config.yaml
bias: "none"
parallel_block: true
warmup_steps: 0
final_lr_fraction: 0.0
doc_mask: false
Each number is 500 + 50 x the weight over its row's rms, rounded and kept within 0 to 999. Layers, rows and columns count from 0. Numbers have three digits each. The size before them is the row's rms in percent of the matrix's.

# k: layer 13 attention key, 128x128, rms 0.204, rows 66-112, columns 0-63
# q: layer 13 attention query, 128x128, rms 0.208, rows 67-112, columns 0-63
k66 096:514465517450444559493443399499336524565497484544553425533471479442485441515511490520516446561515447434483493403533537546394464510455486538462533576401570449560474538557555491524467432534542482
q67 085:599479431565399551462493502491433429498458493516393527522486444528517521556543562534475529434533493478461464395536451513468491532489419525479501554538351547517557472444493455508536492420484475
k67 086:487443450387519467472567568547641484591569395520500400553516500551520450581520496440476452542526548468519508499504566575609564387527512492480506439504566446484486492457537515475504506489526422
q68 081:478463499513594533533482534507525440532533495429502424517554552504569564512599443393458531579404510457407523560519448485548564469556557550478502495454491520485542521548467470570544451495508581
k68 087:485482484540426474455499424461583609536518531437444527525503533478563460492467549494469521612548588502588428438416471495559550555512502474489545497493424432487460489501465539492542422589516401
q69 073:468484535532507440454490480523424400571429420511458513488469492475593456518457543404417615555490514511510541486603560473409439503602494544509529499549477527559516453387455507555479505457472497
k69 086:427481470487517371530521464502547440516562429472457390512466505489389423474497445494480469504521572564500521461474514568587465485489571511487487532563499481495566529549618493498553460526472572
q70 091:510481597483526518452472522538542496518535510514473573462473585532408458493565493469549524492528447550543523540514485482581417467549501526486545476440514367511474531463482532421484626490471532
k70 099:455531496428457452528536465552410549486483505535516504446539471405421511456498502552438412560513513491596507416502533489466496639495492510494506583474522467590559490526462494506494512480472575
q71 087:513428471517405478482485506469467397441608454504569554468510486506538533455515492549453504516493538502537444505526576469401571478464537575480523450498441488487455572525552505597486426402513464
k71 092:541493535520528523405378598530445472521448415549550481526501506506526404544480450477514511450485512414524524600466465451541486467551496410506509523402575514470545557412509494460504499447483478
q72 090:418508590509447491507519423440614456479547550559540440468548481472557515510527413593513546480479446555515438540485569502504581493481545479456499446464450638420575496576453561536577531438505519
k72 088:487506546482490520564507468552566466472464511503577644451436489490564549389563494602478512509491439519512455526426506466431458462540477510401564507438484449563554469534448505573519464469553532
q73 097:560540503468447543488336479560479486577436461567511408511432501540456438539453418376459429515565478502426466502575492517468455522457536490583510520474479529557530486518489577450584517565508478
k73 098:527562540539557563455515536455484504559549554483503512438512483460482508443429507542543496580500474568432515443489414549482613403449538530467555512451456510498349459512535518623485580518356499
q74 102:527565525500445539604437479492478478563479495549437519450523542473516416443508415630510517458452460402510575462429586562503434445551489503407564498466559518571466466614487425539524465490423517
k74 090:477547585471511443547569486386456491433445494517587534486525505547534500427457390565569514493482541563430508556491374422461539533518531401502450446417528493472454375511418506548485550545416511
q75 099:572584474560476405523449508580476492456449453466501479444493448500417485514482560421451391503526420457511535497504416499517482477505477510558449509501555459530601447567597470455568525493500536
k75 099:509570449483616514436476496450580473538549578493492573489436522451487503455616611458457539531461487497466506464532456469477502523495615474481505511553533502516542547505477494416566525410522432
q76 101:451433577504561410557549485529434504463416449455423452553545454545468508495457510447513503543480513445536461556500481484433526498497475537501504626553524445529508471483508468409558477321525533
k76 101:563545479502470473517444403464493523529553506507515545530412491480577432583525435597500508483519519569465436508568541409631501385473483512458536443497541520561475404554445461507465629502492497
q77 101:433491441467576523521485484537484535536462478504522493429488539458496535542488498473608484437514429512530549465418517476531421512479580591484487445494549570449481493430473582402601448512444516
k77 106:556513583532459401458558532474476475462459492525519452448492483503402547508467538544456524591460509498568492496555564493591414423444451535436499468523531453513541496562524475623463495491524528
q78 108:529493547501461593507515468558527533594392449472501507540453508494420417505462512466515424499580464579448513431541512455479542465489432528596472527443520466506547482541470519489509482616446521
k78 095:499488494542480506483525468510444579511504488501533438440462571574516487402589394493561465588517465519454529534482461477457548496416462556518537472510526461546521472544484517560583514584530420
q79 093:505474489467499384518486517605443562519403492509509465472412568542491537464510512528483504512613493473395583478477454496460507523539497555573613424436482456586501481498438496437597493421516511
k79 085:601597477526521572439530434558624480529538585429545541498444467477522515538595544498445544465490497508543523546449496377514441517465517609521467577505499515473470468538564527412462511577481511
q80 082:575527497521448526524450539557495475532438551423453539461475481568379543488581425548501449543466547429412475489466417533539418466520451531551582523445572545461552449514565482564637505482496604
k80 103:610526517445553546515470479497465499409579512526468413551473530454495514487579495521493499567501509454552518516456501456457513521476512504485516461568455455519464515472498483427579472483566459
q81 150:545486476497470455512624500472519463498455516520479448555468557468521545577502510488490473516540441555532425458532441547535403568575468578560456523480468557515482477473469446480485538495541523
k81 097:538425432526475487615469460529485453515517491451570482504507469469481543616544543368488512458505446436480487500488574495517524511500410504510528560479471466467585395514466582415561557412507532
q82 104:458478505411509442504491468564498541416493568456422459541462556495542428447579448493445514603488449517576441493490477549537462547560568442493540469476555448568467567430416528458606559548565465
k82 103:563554524500463549481558519506601569514496605439521467457484558380520535522591428571533435506467393430549489457457502592513465521527429532490438521498480509468559439496527478438546470577530429
q83 105:375400485510449549473584478577503431456489496482563440529464497521484497521449507388539510479511406489514527546548522552528476485576358511510524471511529426530571473454535482439432427522521471
k83 100:511412533444438419541538440561387480553494429482508526482547455537430417544456412566516434470498421539578520470542521502499527467481558418483528523498560521487533505491519567480533614446497467
q84 100:422472448464540444542462459549426527526533455540570459441479514479453467445603505498537436511531493506492520439393454497447490483530405640567557458519457525504602482544570472553534523503544506
k84 098:484473593467480483425513631507437482531543445481524557544546453556556487424503468527539433401578487505474531427534544486463466479457552533524461477489449401524437430435500512444435493449469541
q85 106:450450465442507515450508412515504536541520524609587502522482474534452532498516557588459499504522435523462550446596324470600438534494505496490490552424444514535443459454511591486560509558481475
k85 102:484495438561432488410477523489506447493474618477512501426453491514489556467570579514432515569500562625475481418508513536472393388495502538495479506454571434463467583457540473502472511504581407
q86 097:497501527458468507428489543475557495542485392477459458494425535545467479477538574483445511468519500518456476591566499544460388487577509487531511530469490574582485502559513399542498491379399542
k86 096:521506487521548517562473514549546410589561453472455562500498530521507427478554447470523568578578582555542487580494469482520586454450525471450502512557595564578438510509453494482446416519475515
q87 099:492517585480509609492517400450460415483514442527462461457513506459490527519484419395461472450432570514457525578491491381516454469563544546486476526511546603495553459459482485477431493488472575
k87 096:538432439478467504469550489522510555453458464456453547493503417469437496510443460526498534517512507482499542408486472487534506514490543486481503469484511517485477496621571380518563416512485524
q88 102:545459530503505544447505437541484528479444671427534453507432520459473456472493496441517486431503464504387537424498548649497512433423426478534541510542488580425511530398503535506507530402579452
k88 099:486493567535454497474513501469557451575471446451527570504574522561473500488466519441509465491568466586565544488486437481486480461497429459469452454501411547456542518565530468428545527626416460
q89 104:402510544465507422564527488558480565479523467576488509408448569591451547494467444555501537510485453485494451443499419564558499510498494415446456589505561457474511461482456521467552493466550476
k89 100:664506520488425541595463466512502423524481545506541507580464490473485529426616496489583447566515517587367447457518432468445480494544458514509537471511529440479428541470535499458499498537446411
q90 095:470505498494557451576464518470425522471568597569469575571544433514519453507462438531457445364533529456517567563430509536487440514502533469541456461528452547492435593577511569525517499515529496
k90 095:488432486498561479466513522560525621541562518488460463468471539532482571466555512498445438486496454470501508506498530550450482609499565496489469495601515422532577544558444500497494533511557509
q91 098:476511583493546438546600582490446595557411499462423524530459488496533399503528506507495493470414533515444487570507532470487495478566557430516517444470511485388448497449504581617497446499433512
k91 098:568534541559474477591492464531468428397620487521545466516643480560536486495343430563491563399518454416567546550557476556441575459488445510497460445478450562487546489494470548547482535403481571
q92 111:442666537577491489452529462503451538441565455463507463489590501478524453485551520458424554454509550546548455562496476460491516505555550501429550472498458512488514495395551532506538471480505497
k92 096:453497578402518488509509465434512464600375558453594547562506464482509540463444458490589502567529510408450511545550601528576561501485506488540506488534572497491466472474477509472430469412528516
q93 104:426544456485475434447471477508503441499491518513470446526483461465584548497402525635540495518557427369481460522491500547470494465595440544554483508415551456499445447580471413508511500475520496
k93 106:542502462525490501465455497476498542445610428496496532547520450512543476408550495429511461527497478527522435372423538425626582536463503498484496534503488603491563638454525597486523522561519536
q94 098:556513503443531505469524534584477412483401528521517530532497484493478508503435423469530361449481433532566498482505442465487352464483579446499522529479539456524455534508502509494554412515583520
k94 096:525502500475477519503497539460465477562573517540493480533619539489486512558478487555446501520526610403502566481515523493520487528569411530551493526579540449465576537438579476505407659528437458
q95 108:445522586565533543475447493422529522495379488492504479441569493531435416548545548423542582499506558479511546539561462526454500472512488510416548466571547533411471494593508496547542459509418589
k95 098:619432445514524470599487577537348589451511536558451490530574520573536500491473537478575569531579486562513542488401554434540501440507592530507529474478441455555595457594520491466485469542457441
q96 096:456450428515466585456492497564471534557475486569566424535473486503589472552479484529463534500466477536500461453537508580453525507498417504486528592581542524478489490499478467403574416553505501
k96 096:502447514464525518512597619534604510578522483486452477554524481550572478477499541484532521411504547464461497559608525506476537461509548492504449487607590490545476482461458534501563588501538437
q97 079:537501498487535553433521473425550520443552457488510558495526569525455536467538473505565558504469453540510568584389446476537498452469495548512502437441429507446532519458482605557519531501491571
k97 089:472436493493501523606504486520430530430519524518529481478420526487489558489513480530583396579504469461472436482597482514339574566371385540586548506495600520511451437576524479464487427560467482
q98 098:464460535572422414548532477506504510536537557527585504546527411473466476374481500514445489450540560515510454571523553434475501432508566460493565520483538526510468472555570529573415490527506455
k98 087:568507522485540465558491428464531427516500534504477474470444524575488535551524410509440458601504435528485484491425537373535426426460459502551470398443499502387517548488529460454501469483561467
q99 093:487532495520516448574479472473561497445457480486541485516507466526553614515507486529484493523526453684460448548486556600492520590565440467464471570505545529423505490501461570521504467569467597
k99 107:496597454553463531448574451434474507504505458491474559535535459550548503482453474529443515385572552492561482508478565472475524499553564477501481512459476446544497491483476485583488501473503475
q100 090:439408564502470481517406515459508485490658577453510574539438448431429491490549464578555490485558433516516507551526446433513523516494517522466494481468498547592505491499551528544420470397508486
k100 087:529542477589518515510453477488514483455417517430577495395501508571481514480428454576468401505477535417387480533468548442579504465433476480537481448477550479499562492518472389459572489469470550
q101 092:573438484547496573525460509554533556489327501514468500463445599494539503519501498353526467528418474445439450526559540509501488579556437535513532577486513461525480441535444525515569441570469541
k101 097:540464468587424491543536591528501495445472516483511619540616452485640558487439535507435466463501505550529620545580366528481499549499480429504532473512540521525466488448447539577465563401460476
q102 087:607470495478459531424494501468477532485427490468487455489558571558456531549491510407542620500498432488519535527546499470511586502557466605461553516442500509524497468472474509500483559530532478
k102 094:468462466527575535435497489508586503532527539493505513403494543486593470488525486564481477442539511507545413466506513600499524556552497587513568501526515488466476583464533464457474498450473403
q103 093:463505490501399412530522432504435499381413487536539536520530467470548521458480526496481529430535536435557520412539489525459575451497510500544587504592404478452481426510507392542528527481424528
k103 099:446496537479523496477561463457480430477435510427416442634483515494518402545416524465523435454551544536480519540591505595564475523600469458476446483508476577477493499468473511471387438501491509
q104 083:464501448537505463374433468547465626483457546497526472541573547501506529499544488507474480479471509455494521556451518550474518488390425655467515407541424558500454491521554513522572579419447514
k104 095:477542430552524497510527540442442579496496510516534431453497497535476512535519619500574514449373438571419514398583522507451502479518497517539549501498493576493483481491524502538547476535526519
q105 085:526507462494545539492599514497651545497522550422510411585518532510528509545544467530590573538396438445473492558514510458539373436453483498487497511486480482488530615589473516539496516495532493
k105 096:495495508524505606536495466449451420562597448588602567481534542546525554539631442542602444506529491484570550495503531456449572469526537547506537516482464515439515528571520391471540562567478468
q106 081:530506552448574522481501533581516558519535542539503570441425442534513499523534532511434580540466505520487501519483531478532557424549490517468487498510480554462427470517462518442508480511589448
k106 093:585494459524500551542396524498483484525523545483472511567465502507446472470496356578468606516477516547444444475393532413543504424465476485516504485472423445494632522459464545540532491660554488
q107 099:518472506451464513579534499547456489409462555488528525573554451454475496497481497537541532425525594493426377517526565555512466491529438414515587488530497599504451410455504569475523493532523431
k107 090:550448414523520545534604598445567524474576515534531446565443487591586518554521467536515510485425516528463505610528496544541537438383510447525492459626441546373486565553447516489506486477567485
q108 091:450484552473491480460544528602531523488453572489514574606512606473488604507556566452541451581549481495501472519542539494520420514517485516490431492464509489441523500515577618445472482395534507
k108 093:511492551484507554542441439496402540542575429558551473438466504453508497429582491519539503554573500484618474521529495424497507563480449502527527436505516504608489446498516426440471514521505455
q109 100:507541501534394469596421452512402523586492459462485488438487516594525586461424504545514584434552472504457452489431498454425436400442579546472522544463577466528439545519419487549508571492477520
k109 092:475489487545393576501504452486532504466569442567538515477448541531429555581527614473507571538486453563427435539502430467524548573471455512379395593500386461509496492528563441427567421501549484
q110 073:536536570436495542625469477582432418496454550460476457431562522533451492520504480565538497479422589436412487552456526499554409475506560487488545448491510568544496380559503610531475494542549540
k110 092:506512542491547522555536498530554523474576478451522496525550539595519466454467477550425502497552510484547546622516479449496409545505459423510494487514549382456523531542444441502485508622473559
q111 090:522467558434433616492501528540435403439459490511519502498505459518493524485497513500532414469455535400490602469570492462545546563511416491563532531479435450447433616514465541552486437492472511
k111 099:501508562450555584430497557497468520516501493519501438551520499562549396467525523451568615518468546462508448552423429526498484504557503465495447426552525551459570490466576538484558618505504523
q112 089:402480600452487493516568451496590479437555653542536460516545504510549516498480433520554550457430464488553447605465488502574426433484465461530504501500448594421522557492595497507486561539565556
k112 107:500422558435549497515476413455557499433489511554444537516469485535503462357566481477481519547569563501485547570517401493483481518402499482486603500478420326495454459531548501458503482598425501